config.yaml
norm_place: "pre"
extras: ["capped logits"]
init: "normal"
init_std_down: 0.0148
optimizer: "muon_variant"
beta1: 0.93
max_seq_len: 512
max_steps: 9308
Each number is 50 + 15 x the weight over its row's rms, rounded and kept within 0 to 99. Layers, rows and columns count from 0. The size before them is the row's rms in percent of the matrix's.

# o: layer 4 attention output (transposed), 64x64, rms 0.212, rows 61-63, columns 0-63
# v: layer 4 attention value, 64x64, rms 0.264, rows 62-63, columns 0-63
# up: layer 4 MLP up, 192x64, rms 0.377, rows 0-49, columns 0-63
# down: layer 4 MLP down (transposed), 192x64, rms 0.404, rows 0-49, columns 0-63
o61 108:31 59 71 56 34 53 30 47 60 12 52 38 52 36 50 15 48 66 58 40 35 48 45 51 71 78 64 38 70 52 59 50 50 78 46 34 59 65 50 51 29 38 61 35 51 24 68 74 41 47 36 63 51 56 20 59 62 58 68 38 32 57 69 64
v62 056:68 22 10 40 60 40 63 40 51 26 65 87 67 60 68 60 40 55 74 54 49 49 58 49 29 41 32 37 22 55 33 32 58 32 57 50 35 43 74 36 68 59 31 57 46 50 47 59 61 63 80 42 44 48 57 43 23 57 42 48 61 41 55 46
o62 043:34 44 53 63 10 45 41 58 74 58 33 59 57 62 56 30 65 43 58 45 38 50 45 43 29 68 67 58 65 54 50 30 78 46 72 36 51 66 35 52 55 24 56 63 68 27 69 40 61 31 26 31 68 64 45 45 67 21 54 62 35 63 41 65
v63 049:44 72 41 49 49 61 45 61 43 75 35 63 49 75 36 61 54 36 51 65 66 69 42 77 74 43 61 33 44 44 15 59 50 43 58 46 56 35 25 76 48 52 68 54 45 24 61 58 40 62 31 55 37 58 45 08 43 47 72 48 24 68 44 36
o63 034:56 40 67 23 57 62 49 45 37 41 73 22 37 29 56 44 44 72 44 52 61 19 47 09 41 18 54 38 65 77 42 55 43 67 49 53 60 71 50 73 56 55 31 39 50 67 31 50 69 49 43 63 53 63 64 54 52 31 47 43 81 36 52 58
up0 112:45 34 44 72 69 37 65 59 22 52 27 57 65 71 63 62 38 45 56 69 31 65 75 48 42 59 58 34 46 25 51 86 51 35 52 36 38 54 53 60 35 45 49 43 46 54 69 58 68 43 53 63 41 74 78 32 17 45 44 54 32 68 31 34
down0 110:33 62 51 45 16 33 49 52 52 42 33 36 54 64 48 37 50 74 61 54 56 35 39 55 53 36 57 74 29 29 59 45 55 40 44 54 73 56 21 72 61 49 75 30 81 37 39 48 25 47 60 39 69 36 62 45 88 66 53 73 37 56 41 41
up1 113:52 36 61 47 29 34 40 56 49 37 72 54 54 36 52 24 39 55 57 81 40 48 65 34 79 62 68 47 42 41 46 75 79 88 45 36 44 20 57 43 47 43 48 62 47 24 34 64 53 48 55 62 51 58 41 41 51 31 73 42 83 33 64 45
down1 126:75 50 43 30 27 71 48 63 70 37 70 63 47 56 44 54 51 50 70 38 21 57 46 64 50 55 47 62 35 77 25 66 56 76 50 53 49 52 82 47 79 43 38 37 32 41 31 59 37 27 26 52 47 71 44 72 49 33 38 37 32 51 67 44
up2 100:27 69 49 55 71 27 67 64 63 55 82 42 46 57 60 55 40 35 48 60 40 59 66 57 47 68 37 44 23 21 64 68 49 39 23 62 51 44 55 79 39 67 69 39 60 43 45 40 70 59 66 63 31 65 75 47 19 46 54 68 31 60 40 51
down2 087:34 51 26 43 65 47 43 27 26 50 35 51 55 54 54 54 40 61 45 62 58 32 23 23 44 52 62 82 42 46 42 35 67 35 99 63 51 19 56 66 59 55 66 57 72 41 50 75 48 66 70 45 37 36 37 58 67 49 59 38 53 44 58 65
up3 105:70 58 46 33 51 49 73 40 78 17 70 51 39 43 38 35 70 64 23 44 47 51 49 25 12 60 54 48 50 37 65 53 80 54 52 57 53 54 54 70 32 45 39 72 82 38 47 66 67 45 34 72 45 39 50 38 49 70 36 50 34 66 49 56
down3 120:12 73 64 47 31 48 53 63 37 40 71 64 51 56 37 46 71 26 39 35 05 54 61 45 74 52 45 48 36 46 46 56 46 48 59 70 56 29 64 51 63 63 48 45 55 50 47 49 41 47 29 35 62 81 57 49 27 64 35 53 48 88 59 60
up4 089:59 38 58 36 51 31 43 41 51 46 52 71 49 65 76 28 47 71 26 64 56 45 39 28 74 56 66 48 52 40 33 59 66 48 35 52 33 34 16 45 49 60 71 64 71 40 54 59 66 30 82 69 49 48 60 45 72 62 58 60 44 42 21 22
down4 104:83 54 21 38 59 31 93 51 54 37 33 41 63 62 36 56 43 60 34 77 40 44 39 51 54 65 41 45 40 38 45 33 52 31 26 60 54 36 86 56 56 28 64 33 49 46 51 48 71 84 40 56 38 46 41 43 47 60 51 50 61 68 69 51
up5 090:40 53 38 69 28 63 57 48 81 77 43 59 33 57 42 33 70 32 51 37 39 64 49 87 45 46 72 25 60 73 53 28 43 50 36 51 51 39 48 30 57 46 67 28 65 40 07 70 49 37 49 61 50 35 58 48 36 60 45 44 50 61 47 72
down5 077:49 36 89 50 62 14 45 49 61 33 44 20 50 47 61 42 47 48 62 51 75 41 53 55 50 59 42 42 63 57 46 71 69 23 51 45 76 64 29 42 30 65 74 50 55 58 34 39 65 53 70 47 46 51 65 44 27 55 44 30 67 66 48 15
up6 103:30 65 27 45 34 36 57 62 75 50 53 73 74 65 43 24 65 25 51 44 65 44 42 43 57 39 83 57 71 30 42 39 28 59 63 65 63 37 44 22 21 45 42 50 51 42 31 46 32 37 58 49 68 51 75 55 51 51 68 54 66 30 62 44
down6 091:54 54 31 35 61 47 36 48 56 43 35 58 72 60 53 58 65 52 70 50 46 52 51 29 40 57 29 71 78 46 71 49 43 36 65 59 76 59 34 61 44 00 68 35 40 19 28 53 79 58 34 62 47 50 44 58 68 28 54 55 59 58 48 44
up7 125:51 52 57 39 47 65 48 64 55 43 52 65 60 64 53 24 49 43 46 34 57 41 58 34 17 39 87 78 64 54 57 58 40 55 53 67 71 59 54 58 14 49 12 55 58 69 16 45 71 41 57 43 62 58 47 42 30 57 41 77 70 54 44 42
down7 109:47 36 44 53 51 69 60 24 56 73 48 22 30 29 54 56 71 53 68 41 59 56 48 59 60 33 43 34 35 46 16 49 75 27 39 76 31 40 41 51 56 81 73 52 67 56 39 58 29 56 52 24 52 40 82 54 52 64 58 60 65 43 38 57
up8 114:45 33 36 41 44 69 61 51 54 22 50 42 47 54 89 61 46 31 34 37 35 51 55 40 26 44 33 77 40 55 59 56 34 47 60 31 63 51 63 47 48 39 44 38 24 60 25 61 60 64 32 78 58 35 52 66 43 84 65 57 49 70 80 40
down8 128:45 51 52 51 70 61 60 38 67 64 45 37 63 37 71 38 84 60 48 27 30 67 46 46 48 62 71 27 37 48 27 34 69 30 16 48 59 47 50 54 31 52 34 55 92 56 48 62 55 37 44 28 52 60 63 33 52 57 40 38 63 81 44 46
up9 077:39 31 75 60 63 36 41 42 75 62 44 66 61 38 59 52 39 70 46 58 63 74 81 22 52 19 60 66 64 18 56 44 56 46 50 52 61 53 53 49 47 70 53 47 45 36 32 63 62 23 68 32 56 48 79 57 35 38 70 48 71 36 32 54
down9 079:37 50 38 36 71 53 57 20 57 58 35 40 47 03 38 44 59 23 79 60 44 42 56 50 48 64 73 68 56 69 69 64 46 35 67 57 40 52 45 52 44 61 74 43 56 84 40 43 56 47 63 58 57 43 37 13 31 62 56 42 46 35 45 47
up10 108:53 42 68 49 77 25 65 61 41 30 58 34 46 52 74 43 81 53 52 67 42 45 62 35 38 56 26 68 56 42 83 35 41 21 48 57 45 45 64 66 46 51 37 41 46 42 20 47 66 75 48 53 18 71 36 49 47 34 31 46 50 37 70 57
down10 095:48 65 26 38 30 80 29 77 51 70 56 37 86 36 45 38 52 63 57 30 59 52 30 31 55 48 59 39 54 49 38 35 45 54 40 53 56 47 34 35 53 58 54 58 45 54 86 59 63 10 60 47 32 41 72 75 45 56 75 33 57 50 45 46
up11 130:44 87 55 60 42 72 40 64 77 47 50 72 50 32 67 36 40 25 70 40 43 54 50 45 50 58 56 40 18 88 66 64 16 36 43 49 49 45 50 36 54 33 56 49 56 35 48 46 50 60 46 34 22 40 51 37 43 71 62 74 49 55 69 65
down11 112:51 37 27 32 58 64 39 45 56 70 42 46 71 26 47 61 30 63 51 31 53 34 56 38 63 32 28 41 37 44 47 39 69 67 91 36 70 30 46 35 38 74 48 35 36 50 68 44 65 59 58 59 37 48 52 63 84 43 33 66 68 60 38 69
up12 137:34 83 56 69 74 18 77 50 58 57 45 49 41 72 63 14 61 61 77 47 43 32 76 39 27 39 43 61 64 19 62 44 43 54 49 46 51 44 34 64 25 62 54 40 50 56 41 74 55 59 51 46 38 61 52 57 56 52 54 27 31 34 47 51
down12 139:70 44 46 59 66 69 33 37 48 61 29 53 39 45 60 16 57 61 50 53 56 64 66 33 44 44 62 44 24 32 45 44 43 62 87 40 34 26 48 59 62 59 55 44 77 40 48 80 37 51 79 47 38 65 49 44 62 29 65 21 40 70 36 55
up13 094:40 57 45 77 58 36 89 48 24 39 56 51 62 44 42 61 71 54 39 38 70 71 78 48 54 37 37 49 55 33 48 39 55 68 64 49 37 29 40 72 46 65 25 44 33 42 37 68 71 29 50 19 42 72 60 37 40 41 52 49 67 63 71 60
down13 087:65 43 38 70 77 58 22 78 61 56 38 63 42 79 55 29 34 38 84 43 49 28 39 39 46 79 25 28 69 63 50 63 20 23 50 59 63 50 59 29 48 45 43 47 61 69 60 43 53 53 50 52 59 44 36 44 54 47 40 66 32 62 49 59
up14 114:75 44 53 73 41 82 49 62 61 42 70 50 42 59 60 42 34 40 55 56 51 32 56 52 53 31 68 58 41 67 37 49 67 69 64 60 50 45 58 20 67 73 30 57 55 20 16 65 38 27 24 16 53 50 64 42 51 49 37 51 63 32 44 52
down14 091:55 49 31 45 58 47 19 80 47 44 41 38 47 60 64 56 89 48 07 51 43 47 61 50 66 57 69 50 74 32 32 39 50 50 72 53 31 43 57 51 29 61 34 42 39 65 69 53 40 24 81 60 57 60 48 56 41 62 43 43 66 59 40 26
up15 085:53 57 28 48 39 89 44 39 57 53 42 51 49 63 75 71 35 32 29 38 50 17 44 47 41 53 46 66 83 43 52 61 45 66 61 46 62 47 36 59 33 60 44 62 77 18 60 49 66 42 52 77 64 71 28 59 64 66 65 53 29 44 59 39
down15 074:58 45 25 39 56 51 52 44 56 85 36 37 54 65 30 47 40 26 44 40 53 63 32 45 45 41 46 57 71 51 59 64 41 71 61 35 31 60 75 76 47 28 69 41 51 35 63 34 12 55 29 54 68 37 53 42 52 53 69 42 42 82 42 74
up16 120:33 52 28 74 52 68 56 15 50 64 29 73 77 08 65 50 57 62 48 53 81 49 60 43 40 40 44 58 45 58 41 73 55 64 45 38 62 32 80 47 48 30 60 56 55 40 33 49 60 30 31 38 67 57 37 58 46 53 37 67 55 57 62 36
down16 131:63 35 67 59 26 46 47 45 74 40 67 58 54 69 49 36 40 39 73 62 83 54 57 56 48 58 63 26 53 41 28 40 57 50 57 34 59 43 16 23 57 69 50 50 39 40 59 52 28 50 64 53 49 62 25 54 77 76 48 52 64 45 12 33
up17 102:29 29 50 62 17 61 60 37 62 52 44 65 60 46 51 09 75 50 55 55 31 55 51 32 71 54 65 60 66 77 34 53 38 33 47 34 37 60 47 49 51 43 47 51 49 60 25 69 59 32 42 69 51 23 63 63 47 40 75 51 80 43 52 26
down17 108:47 37 67 70 62 45 26 58 62 46 36 43 32 42 21 49 18 70 58 57 57 82 35 48 39 53 38 53 58 25 60 52 50 55 31 63 75 74 42 40 71 59 59 67 57 40 32 34 44 70 71 18 54 51 26 61 30 63 51 59 65 62 44 53
up18 113:69 30 19 57 63 61 37 70 29 72 42 66 57 63 55 48 44 38 54 56 56 33 76 49 60 74 63 35 48 57 64 55 16 42 49 64 30 41 55 67 65 49 77 42 52 56 16 56 45 55 60 32 41 48 52 33 14 44 76 49 62 60 60 42
down18 095:41 75 60 47 42 34 58 66 56 36 80 54 46 33 30 40 57 48 39 61 36 63 64 63 13 66 37 73 59 50 39 65 74 81 45 48 36 60 62 20 49 54 28 53 34 74 65 44 64 50 24 35 57 47 52 69 29 65 42 35 48 43 48 36
up19 110:71 41 48 44 53 48 60 62 91 69 51 69 33 53 60 36 75 39 60 73 62 54 75 62 78 60 43 38 28 63 58 56 34 59 46 67 38 29 36 39 42 55 22 18 48 40 27 27 50 54 44 62 41 64 35 58 50 52 62 55 40 31 58 71
down19 088:44 55 60 59 57 51 38 43 30 12 43 34 46 54 58 54 49 42 40 45 56 30 67 46 53 50 61 64 80 29 46 63 67 38 68 56 42 70 57 41 57 79 53 74 40 37 45 69 54 30 90 50 74 32 70 47 29 40 62 32 51 29 33 33
up20 079:25 46 35 69 35 37 44 46 26 44 49 76 56 40 63 13 28 38 58 57 63 59 51 45 62 36 78 68 92 36 43 42 52 50 72 59 31 38 60 53 57 55 43 34 69 55 24 47 56 42 75 53 64 50 48 42 57 41 41 43 81 55 63 38
down20 074:73 37 40 50 32 58 41 43 42 45 50 44 54 74 63 21 57 61 58 41 71 44 52 14 19 45 68 30 70 45 53 53 59 27 42 48 40 42 52 48 70 76 27 64 49 66 64 57 55 68 51 45 78 61 39 39 71 19 50 36 40 75 51 52
up21 097:25 64 33 68 55 60 15 58 60 50 36 45 75 66 39 33 32 72 38 48 68 82 52 53 54 47 54 77 58 38 47 58 56 79 81 53 72 56 42 46 45 52 71 56 37 31 51 36 19 33 35 28 60 58 47 43 32 63 56 48 39 50 48 46
down21 083:36 57 67 69 38 60 41 61 59 65 55 45 51 22 47 45 68 57 63 59 51 30 63 56 47 66 25 54 63 86 30 48 63 16 12 24 53 51 38 42 57 40 38 27 82 51 58 61 34 51 40 59 26 27 62 49 55 52 54 60 60 58 41 41
up22 123:24 34 58 32 36 25 61 54 71 23 65 51 42 73 61 31 49 58 69 53 39 42 47 29 51 48 48 47 54 60 67 62 58 60 34 44 54 46 39 58 45 66 88 37 67 26 51 61 75 31 58 43 52 40 78 71 62 60 29 54 23 46 46 26
down22 108:32 45 32 12 47 25 39 39 39 62 33 54 57 63 50 18 37 42 64 48 56 57 70 63 54 26 66 75 37 36 64 54 46 79 53 36 65 40 36 63 36 74 62 58 87 68 51 47 55 36 60 56 58 53 58 65 70 47 48 28 51 34 56 42
up23 114:75 28 65 57 64 57 64 50 50 65 63 58 67 46 37 87 38 60 69 59 51 34 57 44 48 27 53 63 44 34 63 45 54 31 73 88 41 29 47 49 37 41 38 62 78 65 27 27 75 59 41 43 19 50 54 49 49 46 32 46 54 37 50 36
down23 103:81 46 41 46 47 43 63 51 22 74 40 37 46 41 67 56 25 56 62 36 40 60 64 26 37 47 47 70 23 36 41 63 83 35 50 27 63 36 52 40 42 48 63 35 48 50 53 63 57 49 60 61 56 64 63 44 66 31 35 92 42 59 23 60
up24 106:41 35 62 73 26 58 21 40 53 74 28 43 58 60 52 51 34 76 48 37 65 69 67 41 48 75 54 77 53 50 56 52 43 66 67 56 43 60 71 46 25 48 41 34 60 45 28 31 44 44 47 54 43 28 82 51 58 23 48 27 75 37 62 45
down24 156:62 67 27 65 69 51 26 38 53 54 38 46 49 44 30 78 60 61 75 57 71 51 47 29 48 74 48 52 52 10 51 44 44 34 58 68 44 45 26 49 45 48 45 45 69 40 41 43 55 69 61 77 05 39 77 44 61 52 57 59 52 50 52 34
up25 094:17 72 40 53 56 62 82 49 41 27 79 36 65 69 73 40 59 41 52 44 53 48 52 36 56 38 56 44 68 20 66 38 58 61 31 66 40 31 73 34 45 39 38 41 51 48 44 70 41 45 61 33 42 58 72 55 52 53 49 52 38 80 60 85
down25 104:60 50 43 26 48 50 37 32 67 62 27 45 36 35 68 34 59 53 61 49 25 35 44 84 56 72 33 57 75 20 52 43 47 11 61 57 49 31 61 65 42 38 56 53 47 72 49 67 42 36 38 60 42 68 71 77 61 40 52 72 48 52 66 53
up26 111:57 71 47 40 46 66 37 47 82 41 55 61 44 47 72 20 56 68 54 37 49 77 43 33 53 70 58 53 41 58 61 33 41 36 51 67 15 62 69 52 68 25 52 36 44 19 47 42 65 34 37 68 80 62 54 44 25 59 59 40 52 47 54 70
down26 095:89 62 37 24 48 50 49 48 22 79 39 48 77 52 42 61 45 29 59 27 43 33 37 48 66 46 44 52 58 33 65 74 67 45 57 48 26 29 32 50 55 54 69 52 44 48 47 46 37 52 47 91 55 42 50 45 73 58 31 25 60 65 58 49
up27 070:57 16 49 53 67 63 66 83 53 39 42 39 71 75 29 79 59 54 35 55 76 58 36 52 25 47 34 45 57 60 31 51 57 27 48 42 20 36 43 35 56 44 56 54 56 46 48 27 65 51 34 27 56 60 52 42 66 25 35 45 51 69 51 25
down27 065:54 74 42 43 37 33 23 35 48 60 37 35 46 20 68 50 67 58 56 25 42 48 55 50 47 70 42 67 42 48 82 47 40 76 27 53 59 67 47 50 44 83 42 30 35 51 64 52 63 34 59 59 45 75 46 29 46 60 53 69 57 18 59 74
up28 086:53 52 43 68 63 62 66 71 70 58 54 69 52 59 38 27 48 36 25 66 53 78 68 50 48 59 69 35 46 32 30 38 72 53 54 56 57 59 88 38 37 38 81 46 45 19 23 54 49 48 52 49 65 50 51 53 46 71 49 78 55 31 41 31
down28 092:56 47 42 49 70 63 55 49 44 51 42 50 35 55 38 72 64 42 34 48 27 38 49 65 47 30 52 63 36 50 44 42 32 75 67 33 45 82 47 51 39 76 36 26 43 99 48 42 40 29 38 48 55 30 31 65 50 54 42 48 54 89 65 56
up29 104:45 53 41 58 41 63 54 18 41 24 39 40 57 40 59 60 55 66 58 37 65 58 49 50 30 63 51 59 56 51 77 62 74 65 54 91 31 29 49 44 43 68 28 68 76 43 59 63 62 34 27 27 46 74 60 44 51 25 31 38 52 62 65 51
down29 106:39 43 51 63 30 42 55 79 34 48 53 42 58 44 53 46 07 84 45 47 48 31 75 59 73 59 58 58 54 42 37 47 37 69 57 43 64 41 30 54 64 66 66 20 17 34 51 70 64 47 52 58 62 39 59 72 46 67 41 57 29 53 38 32
up30 108:51 46 26 80 59 36 36 64 55 64 24 39 54 48 62 52 55 60 51 48 54 33 36 27 54 67 56 27 82 35 40 45 68 60 55 72 30 17 62 49 61 64 47 43 51 82 55 26 41 63 51 36 55 49 41 48 67 37 38 48 75 46 84 38
down30 087:48 39 61 66 70 36 56 51 41 23 51 36 57 38 56 68 58 53 58 41 70 59 64 64 79 38 52 66 40 64 56 58 49 76 32 31 73 73 16 41 45 51 53 44 16 34 39 84 53 31 48 34 34 59 31 46 39 47 62 27 44 61 53 65
up31 120:60 44 48 51 46 53 50 25 71 54 69 44 81 58 40 25 40 60 35 30 57 58 70 58 76 65 70 43 46 21 61 38 61 72 75 49 45 49 52 70 43 51 48 29 39 33 43 44 25 70 25 66 48 70 44 43 31 47 42 66 18 68 47 42
down31 120:61 38 42 57 64 64 40 56 54 75 57 19 18 28 22 66 33 55 62 63 46 46 38 49 28 57 51 30 44 46 50 37 83 52 51 41 43 37 44 58 54 36 61 71 44 88 45 19 28 60 35 59 59 59 50 48 63 56 50 76 41 61 68 60
up32 113:52 63 38 44 57 63 55 40 58 01 46 49 25 44 70 58 44 48 43 43 40 48 61 41 67 58 59 49 32 53 67 75 67 53 49 52 30 77 62 61 50 34 57 27 51 56 51 50 74 20 59 82 17 69 47 61 43 28 42 34 38 56 63 57
down32 095:24 43 21 72 54 57 58 36 59 50 71 39 55 64 30 42 57 58 38 65 46 18 50 41 64 65 49 73 56 32 58 53 58 12 38 26 44 56 21 59 53 49 60 42 50 53 51 24 40 72 78 65 41 51 44 61 76 54 28 61 65 49 55 67
up33 116:46 41 38 36 57 43 82 69 49 46 62 58 64 85 62 20 49 23 53 75 79 42 46 27 63 36 62 45 53 50 44 55 63 36 71 74 53 61 34 56 36 49 46 28 57 65 42 39 67 35 33 43 40 55 27 58 35 48 57 18 40 46 55 30
down33 104:64 58 32 66 44 42 49 52 55 58 53 41 43 35 67 75 33 52 08 43 42 58 43 74 61 50 39 69 47 52 55 32 26 59 63 21 44 54 70 23 55 46 56 55 53 46 60 37 64 47 18 21 66 56 62 72 48 56 81 68 50 44 38 73
up34 100:55 35 72 38 37 48 24 62 43 76 31 55 64 39 44 39 53 53 46 55 50 71 82 50 76 44 65 31 31 59 76 44 75 57 43 44 42 56 59 50 64 40 33 63 57 66 30 27 74 33 46 75 70 57 75 43 38 28 41 63 55 35 35 50
down34 086:50 67 42 72 54 54 62 41 71 65 69 75 35 46 82 41 51 46 38 66 47 49 33 38 46 58 25 62 57 47 32 45 42 28 34 25 56 65 73 72 70 24 34 10 58 64 61 48 48 48 36 46 43 45 39 60 48 55 45 59 14 63 55 52
up35 105:51 45 62 47 59 48 46 55 49 59 19 73 60 64 51 45 80 50 81 21 40 45 52 44 39 41 48 63 61 49 74 62 33 38 49 33 52 47 80 44 50 53 62 27 83 39 44 72 35 49 26 56 21 81 40 42 50 37 45 31 56 33 65 53
down35 089:60 54 36 75 57 31 41 72 47 41 45 36 34 02 19 65 77 57 63 53 70 66 52 39 40 58 41 65 34 60 47 45 42 48 36 55 52 58 53 49 38 44 43 53 55 53 22 43 69 36 82 22 71 41 55 59 66 59 40 48 65 72 49 36
up36 098:40 73 45 53 29 72 42 40 81 54 57 68 59 59 73 55 54 42 51 49 10 56 39 56 25 40 71 44 39 59 37 33 50 47 53 37 44 50 41 35 57 39 63 73 48 31 36 34 57 54 35 56 55 54 49 56 75 73 53 70 71 66 43 05
down36 134:42 37 49 44 41 32 48 79 71 55 39 38 60 63 56 45 41 38 44 59 56 72 60 63 44 42 62 28 31 47 38 46 32 35 54 56 65 30 49 34 47 56 37 75 71 37 47 31 65 59 64 29 64 49 91 41 51 32 47 31 72 80 38 83
up37 103:34 28 41 48 73 48 62 90 45 74 21 55 82 58 34 40 52 47 43 58 28 61 57 48 25 24 50 56 51 43 59 29 57 39 56 32 56 48 27 55 53 42 46 51 41 61 36 74 39 45 33 58 64 27 34 37 36 78 28 65 55 46 61 43
down37 150:50 39 34 48 60 52 42 71 65 60 34 59 48 80 53 18 72 30 38 30 44 46 66 30 54 35 43 35 72 44 30 43 39 39 66 53 78 34 53 54 34 61 44 60 60 40 39 44 70 23 23 52 69 54 53 53 71 66 30 50 84 66 47 58
up38 117:57 46 36 55 52 48 59 47 56 60 51 65 57 52 39 39 55 37 25 62 53 61 68 63 64 30 37 62 73 53 46 31 59 37 99 63 55 57 50 39 24 44 57 51 47 45 13 11 29 73 39 33 55 61 54 37 39 65 42 27 65 43 56 59
down38 103:67 78 28 38 47 60 48 46 73 24 30 42 25 58 55 54 60 64 59 40 35 56 33 37 81 42 63 52 70 56 38 61 62 15 25 32 62 54 45 60 48 69 44 31 39 43 64 49 29 89 46 61 68 45 55 64 60 52 46 51 38 49 39 32
up39 100:40 72 31 54 64 63 53 63 77 17 46 42 55 55 52 71 23 23 56 45 50 35 73 37 39 38 48 63 56 60 38 67 55 51 59 41 36 37 17 56 23 82 58 48 56 36 63 35 49 55 46 57 45 50 51 91 56 47 55 57 45 67 24 40
down39 103:54 48 53 36 47 31 57 61 55 62 39 59 45 03 61 65 54 57 50 24 58 55 22 52 41 65 57 54 69 43 75 73 63 44 65 58 40 56 40 68 29 57 44 35 68 65 66 28 39 41 43 35 69 38 56 45 40 63 48 28 16 53 83 50
up40 091:68 41 64 41 88 44 50 48 70 72 57 67 36 61 33 37 46 59 54 33 65 38 33 41 43 45 56 87 50 18 42 66 50 31 48 61 50 58 42 56 34 54 72 63 66 52 44 56 73 19 46 27 52 51 76 31 54 30 27 51 55 49 45 66
down40 094:59 78 08 76 37 47 69 38 51 66 63 34 67 66 45 64 22 60 40 59 48 51 56 37 39 74 37 64 31 73 54 57 35 59 50 43 38 59 19 38 55 31 44 52 36 43 43 51 43 63 40 64 79 59 65 77 57 34 36 39 47 53 51 37
up41 097:72 75 45 65 42 59 53 47 23 33 55 55 49 49 55 73 39 56 41 43 29 66 58 55 51 46 54 64 20 44 46 49 79 60 76 60 51 31 68 76 55 59 68 41 29 67 22 41 26 42 67 33 73 43 49 48 28 34 44 44 45 69 77 41
down41 098:29 46 41 39 60 66 32 49 75 64 55 42 54 38 47 55 72 25 64 51 69 66 73 57 54 34 44 41 23 54 33 49 26 43 36 36 49 71 55 33 51 61 32 42 71 59 47 56 56 50 39 56 25 38 83 51 51 60 73 52 90 41 25 35
up42 093:47 66 61 78 43 85 57 48 57 61 69 57 58 29 52 39 62 60 37 88 27 43 49 67 77 43 47 47 59 73 57 48 57 50 24 61 55 47 33 24 70 61 51 52 63 22 23 50 61 42 42 52 51 46 34 58 36 61 27 68 38 38 35 60
down42 105:51 39 37 57 37 47 33 71 52 17 43 35 52 54 61 24 61 56 40 37 34 18 63 54 50 63 16 62 54 62 79 44 62 61 41 59 58 51 61 55 62 72 51 63 25 74 61 68 53 68 65 61 58 24 43 32 52 57 53 22 49 58 52 23
up43 095:27 50 60 43 43 52 59 51 38 49 69 71 69 77 73 40 58 26 37 58 46 47 62 62 72 76 38 21 74 37 52 44 38 53 38 64 37 14 60 45 52 52 42 33 36 30 39 55 38 44 31 38 52 40 36 71 56 53 40 34 57 29 83 62
down43 100:75 74 38 36 37 36 59 64 24 37 62 58 61 32 65 56 41 58 57 70 44 57 44 61 19 39 53 31 19 31 42 38 72 54 57 29 53 61 45 99 41 40 49 62 67 39 59 65 52 53 62 64 53 46 47 59 36 42 49 53 27 74 52 50
up44 114:42 65 46 50 73 36 56 69 33 44 67 63 64 36 28 62 35 58 66 71 55 49 64 53 71 47 40 59 45 34 41 66 71 55 39 79 42 55 33 27 62 36 61 21 33 25 17 45 30 68 53 62 31 64 55 38 67 52 50 29 55 26 39 55
down44 097:47 64 69 22 37 53 41 25 74 64 86 52 36 45 40 34 65 52 35 42 56 70 51 39 57 54 43 22 63 43 23 26 58 82 68 53 27 46 51 34 56 43 34 68 49 39 48 45 64 72 43 59 37 62 60 38 36 32 66 37 56 60 67 67
up45 098:65 48 67 53 34 41 48 51 66 69 72 53 54 67 32 34 73 28 35 81 23 54 50 37 55 55 52 56 66 41 59 22 74 83 48 86 41 57 43 69 63 33 42 37 64 51 33 48 39 35 32 62 61 49 45 55 45 18 41 50 48 43 70 45
down45 082:37 59 33 63 51 29 62 42 40 66 29 66 52 24 74 63 68 82 50 46 59 63 45 37 36 44 54 68 23 03 47 54 75 52 43 29 27 45 70 40 67 40 34 58 57 63 70 60 62 57 54 33 53 71 51 52 39 52 59 37 41 60 42 44
up46 094:34 57 37 64 55 53 50 60 54 46 57 58 90 35 55 44 47 21 27 46 47 67 61 46 73 37 42 70 53 48 68 83 52 43 56 32 63 23 68 55 34 46 58 56 47 48 69 52 42 81 58 49 30 45 61 35 23 31 54 24 47 70 42 76
down46 096:82 62 32 55 46 35 57 22 62 30 50 56 53 65 43 62 53 69 58 60 37 32 75 48 28 43 48 30 45 62 48 20 50 62 54 05 48 47 56 53 75 36 54 58 77 39 55 29 70 66 54 60 48 53 43 42 58 30 63 73 31 48 46 35
up47 097:49 50 24 51 62 51 56 31 47 76 44 65 70 25 51 45 55 48 55 56 59 69 63 42 44 47 72 92 37 38 73 50 87 46 58 64 74 60 50 57 44 73 64 45 52 46 20 48 77 27 54 50 48 46 58 40 28 63 77 55 46 31 45 49
down47 085:35 47 48 72 29 64 62 32 67 69 51 65 60 00 67 36 53 36 68 45 52 64 77 42 52 42 70 56 45 37 56 41 55 45 27 48 58 42 65 57 62 60 75 47 46 62 60 60 50 59 62 48 56 44 36 30 22 51 70 44 51 41 13 38
up48 100:36 21 54 59 64 47 61 47 50 45 53 73 68 43 58 44 56 65 58 33 32 27 48 35 46 39 69 35 38 39 46 52 39 47 45 33 37 76 36 58 52 63 45 61 30 99 38 49 35 42 33 74 45 16 60 53 67 60 54 73 65 63 37 28
down48 140:50 49 47 47 64 61 24 48 65 60 61 49 21 61 57 60 47 37 61 40 51 38 64 46 64 53 60 65 68 47 38 56 44 25 43 58 67 15 49 57 23 64 41 75 70 42 34 36 67 41 56 31 87 67 65 30 31 36 26 39 68 65 67 57
up49 098:68 30 40 62 63 67 62 62 50 53 42 69 42 41 34 50 71 60 49 46 44 70 58 24 75 51 58 47 44 29 48 53 61 52 61 64 19 58 78 37 65 55 66 54 07 56 30 32 22 61 39 46 49 42 55 35 32 56 37 45 65 54 84 54
down49 106:42 60 58 51 34 40 60 51 51 57 59 38 68 56 74 26 35 45 31 41 54 52 67 48 31 36 55 54 27 48 56 46 62 35 60 46 71 27 26 55 43 55 54 80 60 30 43 55 51 37 99 44 65 64 49 63 84 45 45 48 44 30 18 52